Weights of a small transformer language model.
Architecture: RMSNorm before each block, rotary positions.
Training: a variant of Muon for these matrices, 144M tokens, 4380 steps.
Each number is 200 + 30 x the weight over its row's rms, rounded and kept within 0 to 999. Layers, rows and columns count from 0. The size before them is the row's rms in percent of the matrix's.

# layer 6 MLP down, 96x256, rms 0.129, rows 0-50, columns 64-127
097,213,192,227,156,211,200,267,204,201,184,176,177,202,196,205,196,178,260,239,228,208,165,203,216,234,198,246,213,199,201,203,211,224,197,223,200,249,205,249,207,183,208,201,224,209,203,174,217,192,206,187,203,217,191,174,147,213,219,252,219,187,212,202,223
101,233,186,218,223,186,233,212,139,224,184,250,146,178,183,193,260,247,174,165,144,212,144,169,182,249,202,192,161,153,183,215,185,190,212,147,193,207,205,180,214,201,241,220,224,218,158,187,186,186,269,170,147,234,213,227,196,199,203,215,215,263,147,171,199
099,217,234,214,208,203,168,191,217,171,199,169,183,167,221,250,230,150,168,144,210,223,167,223,226,151,166,233,188,194,204,207,251,197,171,229,133,234,222,213,222,174,205,239,225,138,190,232,142,230,215,212,212,140,207,174,173,193,203,242,217,204,212,134,224
099,189,164,117,181,205,219,215,171,233,177,155,225,207,199,186,147,185,210,155,211,186,197,197,241,232,222,302,209,242,177,204,245,259,184,191,203,217,184,225,219,201,204,229,225,194,223,212,169,218,201,236,219,246,181,217,212,199,151,183,205,200,190,223,189
099,207,256,151,177,194,171,172,190,225,209,164,229,265,191,212,222,197,195,239,178,172,192,210,182,160,190,230,189,153,177,117,175,145,186,159,206,205,184,237,153,196,191,152,196,243,183,261,191,224,222,220,209,177,188,201,233,221,208,203,219,162,169,178,247
091,133,181,154,213,206,228,171,224,229,205,229,202,193,232,230,202,193,206,209,188,242,211,176,171,201,176,169,197,236,234,230,173,170,175,166,224,171,176,168,179,181,195,252,216,235,155,238,181,186,219,198,218,203,199,200,260,190,216,144,193,177,207,159,268
093,170,183,185,183,194,245,261,254,168,226,253,202,202,227,174,163,193,181,156,198,251,205,222,239,232,144,242,198,158,222,214,179,195,134,215,186,219,210,172,244,238,220,181,214,216,178,184,187,169,154,195,209,182,220,234,201,146,248,194,230,189,189,193,214
094,192,173,232,208,192,150,243,206,225,225,197,241,187,205,238,194,194,159,173,166,182,170,220,191,212,244,201,191,185,166,227,181,258,185,252,206,229,261,139,166,177,212,239,206,271,181,224,199,175,157,231,227,165,260,158,230,172,166,210,206,177,263,191,167
106,200,215,179,215,178,247,175,213,187,222,217,227,175,168,215,238,198,192,216,187,165,196,200,183,212,241,164,198,180,186,169,231,233,205,225,168,153,163,153,249,243,170,194,190,193,204,180,186,212,210,249,217,201,164,209,192,204,159,185,201,144,223,201,184
109,246,210,207,260,185,202,197,196,232,171,211,213,214,117,182,193,182,193,155,191,171,195,178,207,183,231,226,216,211,191,176,231,197,206,214,152,240,194,195,134,205,236,203,191,202,219,210,263,160,194,277,247,187,245,195,283,270,159,137,177,192,188,229,183
104,146,164,210,189,185,213,197,201,218,229,207,179,225,166,182,228,171,153,189,194,180,174,147,240,203,198,183,215,248,233,219,208,255,237,202,178,214,152,169,204,144,182,262,225,209,217,228,199,191,183,204,132,192,212,154,238,180,227,224,240,234,220,211,226
094,166,198,172,181,187,216,209,199,192,134,229,162,147,201,132,207,241,243,210,246,178,206,222,201,188,195,235,257,246,178,171,192,249,258,165,259,205,170,268,204,164,206,236,139,269,157,224,229,169,196,217,226,223,231,218,159,200,162,217,211,199,194,161,228
098,190,227,184,217,127,169,164,231,243,189,198,198,195,189,211,212,216,184,184,180,195,169,193,150,212,216,191,267,180,133,223,190,261,218,160,252,195,282,206,223,165,183,188,216,233,204,199,248,122,230,216,180,228,186,145,208,228,167,154,155,226,225,186,172
099,222,229,186,165,203,232,218,186,244,192,208,214,226,162,230,217,187,147,182,222,216,220,217,135,238,201,225,132,232,249,196,198,178,107,258,213,222,207,248,263,189,181,214,157,164,194,225,158,245,174,213,171,238,205,202,165,210,203,181,215,224,210,234,217
098,173,179,150,177,179,217,170,208,247,225,165,223,187,201,264,229,198,138,211,179,217,162,146,139,242,195,163,199,209,206,166,218,211,217,227,261,177,219,211,165,139,165,245,189,191,206,238,269,193,180,170,166,139,225,122,204,147,166,196,223,246,214,178,186
099,189,175,164,202,218,206,186,209,179,191,123,228,230,206,200,165,205,171,196,222,166,204,202,205,212,147,188,198,196,240,209,239,199,139,229,173,195,200,204,204,125,212,211,204,220,206,219,217,217,245,215,204,154,199,161,187,168,258,184,251,132,159,205,154
100,175,192,214,170,212,225,235,238,175,131,211,215,185,237,211,181,186,227,270,221,170,217,197,212,179,206,196,255,188,227,221,187,191,191,239,183,169,199,181,157,202,219,215,226,189,229,203,191,186,188,199,189,138,230,269,227,191,229,225,169,222,170,192,212
106,198,157,164,191,232,227,166,190,214,224,194,205,218,223,164,173,170,208,213,167,129,183,177,193,131,180,163,197,170,181,219,230,218,233,173,194,223,188,217,176,199,141,207,179,198,133,200,165,184,210,227,239,160,186,233,213,173,206,209,196,154,167,257,205
095,185,208,175,167,230,214,209,208,255,170,222,214,151,155,174,255,215,180,199,156,235,222,176,214,234,165,198,217,190,171,202,199,153,164,202,188,210,192,218,212,157,182,220,188,233,190,229,177,225,182,207,219,207,189,152,231,199,184,199,182,136,214,177,198
099,153,202,173,209,241,210,187,226,253,149,210,205,179,193,196,206,199,210,194,201,139,201,190,186,168,234,192,197,227,200,238,299,206,223,236,181,160,200,189,250,228,171,189,194,168,182,207,181,212,184,161,243,179,231,239,170,154,183,176,168,125,194,223,225
103,213,164,156,212,218,249,209,235,219,165,257,188,228,168,140,211,232,200,254,152,175,193,250,199,208,196,187,188,183,225,170,183,190,178,193,199,211,214,200,147,245,171,194,162,220,169,205,232,168,193,210,195,186,209,207,158,225,179,219,168,132,184,227,195
101,156,179,245,160,163,179,217,214,192,254,196,185,183,182,202,189,199,176,190,269,203,183,179,299,196,233,191,240,194,182,226,243,242,170,214,216,199,181,188,251,182,227,193,213,193,214,257,148,197,224,172,262,223,191,256,199,222,223,200,220,227,152,235,237
102,184,199,205,205,167,195,219,212,169,149,209,171,216,196,201,186,234,135,215,182,206,214,186,177,222,202,228,177,182,151,196,183,211,232,291,121,211,169,176,216,168,203,159,216,134,180,161,165,143,206,164,112,234,168,177,214,195,175,216,207,201,126,186,222
103,171,199,177,192,219,134,200,160,190,191,254,238,195,165,179,187,174,153,202,218,226,160,141,200,234,209,176,197,257,116,198,136,152,230,220,237,193,165,247,162,169,238,191,164,194,203,170,186,163,202,298,185,193,232,283,218,208,189,219,200,217,155,209,199
099,139,201,228,175,196,200,218,159,209,189,220,225,218,190,234,206,239,217,220,191,181,182,182,139,204,198,158,173,153,247,199,198,175,253,206,174,213,156,283,172,228,185,222,204,181,223,196,240,194,237,173,157,242,202,135,265,186,224,183,146,171,229,240,179
098,202,201,199,182,231,195,240,222,225,177,182,191,196,188,246,208,188,199,169,211,237,148,190,172,206,178,166,169,244,172,253,211,212,205,178,104,199,191,202,186,242,253,213,166,215,229,227,208,192,157,232,251,224,269,223,188,230,142,184,206,207,232,194,237
095,223,201,194,229,151,221,128,204,222,146,177,136,228,206,213,181,152,193,203,204,215,202,238,219,187,177,206,207,176,219,213,199,225,213,205,185,208,221,142,173,234,208,152,221,175,175,206,252,195,203,140,225,202,177,254,193,230,152,222,181,165,185,170,189
110,206,179,143,165,221,239,164,182,234,139,153,217,220,237,198,225,267,263,190,171,191,226,186,145,213,153,214,224,202,184,230,182,173,150,194,235,141,215,238,218,194,224,196,251,222,159,230,205,231,184,197,210,228,190,212,166,177,190,162,217,174,199,259,213
103,227,185,186,202,227,159,192,157,187,227,262,196,199,261,238,221,173,205,196,210,154,141,224,223,216,214,182,207,163,177,204,231,184,204,146,202,255,155,200,191,170,228,279,180,238,201,282,187,162,158,220,228,158,216,191,227,202,186,201,210,173,185,246,229
098,198,205,182,216,238,194,139,141,242,129,189,171,183,190,159,217,218,241,216,215,125,220,196,204,193,146,186,205,186,179,211,211,254,251,184,209,138,206,188,171,238,136,235,194,213,264,195,170,168,190,166,212,165,159,221,196,189,201,207,198,177,237,196,222
102,221,208,253,182,212,179,179,241,208,230,266,210,224,199,192,205,236,204,218,153,201,189,171,198,201,178,170,190,243,184,202,248,261,172,224,175,176,253,187,204,207,139,256,152,246,156,171,241,250,193,208,186,199,257,201,153,175,208,152,166,185,200,194,218
099,203,197,238,186,208,216,189,264,177,212,169,194,181,222,210,205,160,210,201,182,212,217,207,240,203,220,206,251,216,127,239,221,230,183,213,184,183,172,216,182,192,204,261,153,239,245,178,178,246,187,198,209,223,155,193,187,195,236,198,203,188,258,193,170
101,167,115,208,216,251,177,176,186,197,199,180,155,194,146,175,245,202,204,177,208,171,164,200,225,223,194,202,158,200,193,141,184,209,191,229,231,169,201,212,172,187,208,246,211,189,242,223,199,188,247,240,199,240,228,219,221,184,198,158,219,212,114,245,224
099,202,167,179,174,192,212,152,201,197,236,197,156,222,207,173,201,200,183,200,124,204,248,182,168,170,240,214,178,227,211,218,178,165,206,202,210,188,186,235,238,199,221,203,164,182,249,176,186,156,200,221,261,210,236,238,194,235,132,203,181,158,220,252,145
089,230,166,233,211,169,148,197,222,239,247,209,222,196,251,143,159,244,204,217,222,202,156,183,188,187,234,131,234,170,233,204,193,279,194,187,203,168,197,213,195,225,175,223,188,245,216,199,236,218,169,226,202,218,236,184,204,231,183,206,152,167,206,201,202
105,207,220,158,172,195,262,180,199,181,221,198,233,189,210,178,235,218,158,179,166,171,237,245,195,209,226,178,191,240,170,225,199,165,210,192,164,164,201,226,259,187,197,211,232,222,201,143,221,204,296,198,176,128,215,190,234,196,173,228,233,203,234,203,190
099,171,208,119,213,250,167,215,193,232,193,164,227,182,182,251,221,190,165,231,158,155,212,218,246,190,205,163,172,139,227,195,253,225,158,210,211,198,157,160,246,208,184,215,199,239,235,147,232,214,226,244,173,179,192,157,163,219,150,194,185,180,194,190,228
104,185,194,206,189,235,146,237,211,193,249,175,149,159,181,206,273,100,146,217,241,142,176,202,161,269,250,169,225,239,204,236,174,187,209,234,164,230,175,191,169,173,250,207,230,200,187,213,209,228,197,237,185,213,203,227,183,175,233,220,174,206,190,190,189
087,210,200,204,257,219,203,119,227,203,202,176,213,237,125,232,183,228,213,197,188,236,184,177,163,240,165,201,175,203,201,149,170,187,198,226,149,192,181,221,224,176,183,253,194,182,163,235,243,189,204,165,234,213,220,170,215,184,183,251,199,161,177,242,212
100,212,182,182,233,179,189,229,228,175,216,151,202,243,213,165,241,229,223,172,195,175,231,249,165,202,206,220,207,197,207,211,162,191,183,203,212,200,240,235,195,191,218,220,201,250,202,212,140,167,193,173,208,201,159,178,185,143,223,214,229,209,207,197,167
102,211,152,201,186,164,217,246,213,214,200,212,199,248,206,202,199,126,231,214,202,186,222,238,202,221,185,237,208,195,236,191,189,206,214,238,173,219,163,177,169,172,215,166,233,228,208,168,179,238,236,181,206,185,172,186,221,184,223,229,171,223,166,269,174
111,250,188,228,207,175,193,168,135,201,202,205,162,209,180,144,195,148,200,230,236,215,220,220,210,216,183,238,179,215,169,173,178,163,225,202,191,224,171,226,169,245,151,244,195,248,190,228,219,195,199,178,191,208,204,198,214,193,187,260,176,222,148,225,225
102,185,175,243,192,159,192,185,167,243,234,202,170,203,262,229,169,169,208,166,150,158,143,154,194,218,204,190,219,199,220,191,163,220,197,231,195,158,189,199,194,201,171,243,208,208,215,213,203,186,190,224,219,170,203,220,236,157,164,217,221,172,193,137,165
104,189,230,181,181,195,265,225,246,234,194,168,186,187,177,203,156,186,229,144,220,199,210,212,148,270,208,154,215,219,215,158,209,196,216,196,208,225,186,184,235,201,214,196,147,199,259,262,181,203,180,200,163,209,236,201,228,202,167,230,158,219,209,173,217
099,202,229,168,228,213,200,168,189,176,162,255,201,181,174,240,241,226,217,176,212,224,171,279,165,152,197,227,202,223,195,245,185,210,154,207,153,265,223,172,203,244,185,229,177,173,272,258,245,203,151,153,219,198,185,227,172,210,160,192,181,170,211,238,206
102,183,212,189,225,260,169,246,184,266,236,209,214,188,193,220,170,155,220,134,193,155,171,216,215,191,189,201,206,199,179,141,238,193,183,213,250,210,225,186,127,152,198,165,184,201,241,184,230,173,208,212,166,170,114,231,196,181,208,238,201,198,194,224,192
095,265,241,144,184,184,211,232,186,175,202,257,174,208,214,163,163,239,147,202,201,196,215,195,201,204,155,153,249,175,247,225,205,212,192,196,205,218,195,212,210,223,182,188,202,162,196,207,182,183,180,218,221,213,161,211,177,238,199,201,205,204,236,222,209
095,175,191,210,157,173,236,177,253,212,185,213,209,164,168,220,177,144,190,116,190,207,196,154,182,255,250,204,242,191,177,136,158,161,266,201,200,209,166,198,246,195,180,178,180,157,195,236,218,205,220,241,182,231,220,172,216,245,236,228,188,203,158,207,180
102,211,180,196,205,192,161,122,184,170,212,129,206,185,187,134,179,237,174,216,190,189,203,104,218,214,209,232,239,230,209,173,191,205,258,175,259,147,170,259,206,159,160,175,211,133,232,157,157,191,268,173,206,184,220,187,149,231,204,190,264,184,150,143,199
098,209,224,193,172,210,170,160,200,192,241,209,215,157,125,179,152,191,169,157,203,184,195,190,240,175,198,170,204,150,209,233,226,267,166,176,182,223,198,192,185,293,164,222,217,222,206,226,209,178,196,253,199,232,182,184,128,230,233,203,166,179,213,214,178
099,201,216,203,218,213,174,227,189,178,206,250,171,196,225,184,214,152,235,158,191,172,223,211,157,180,200,190,176,215,239,191,253,200,175,226,200,225,140,245,184,178,204,227,203,215,251,177,179,118,232,204,214,197,251,200,169,212,180,227,233,150,195,214,176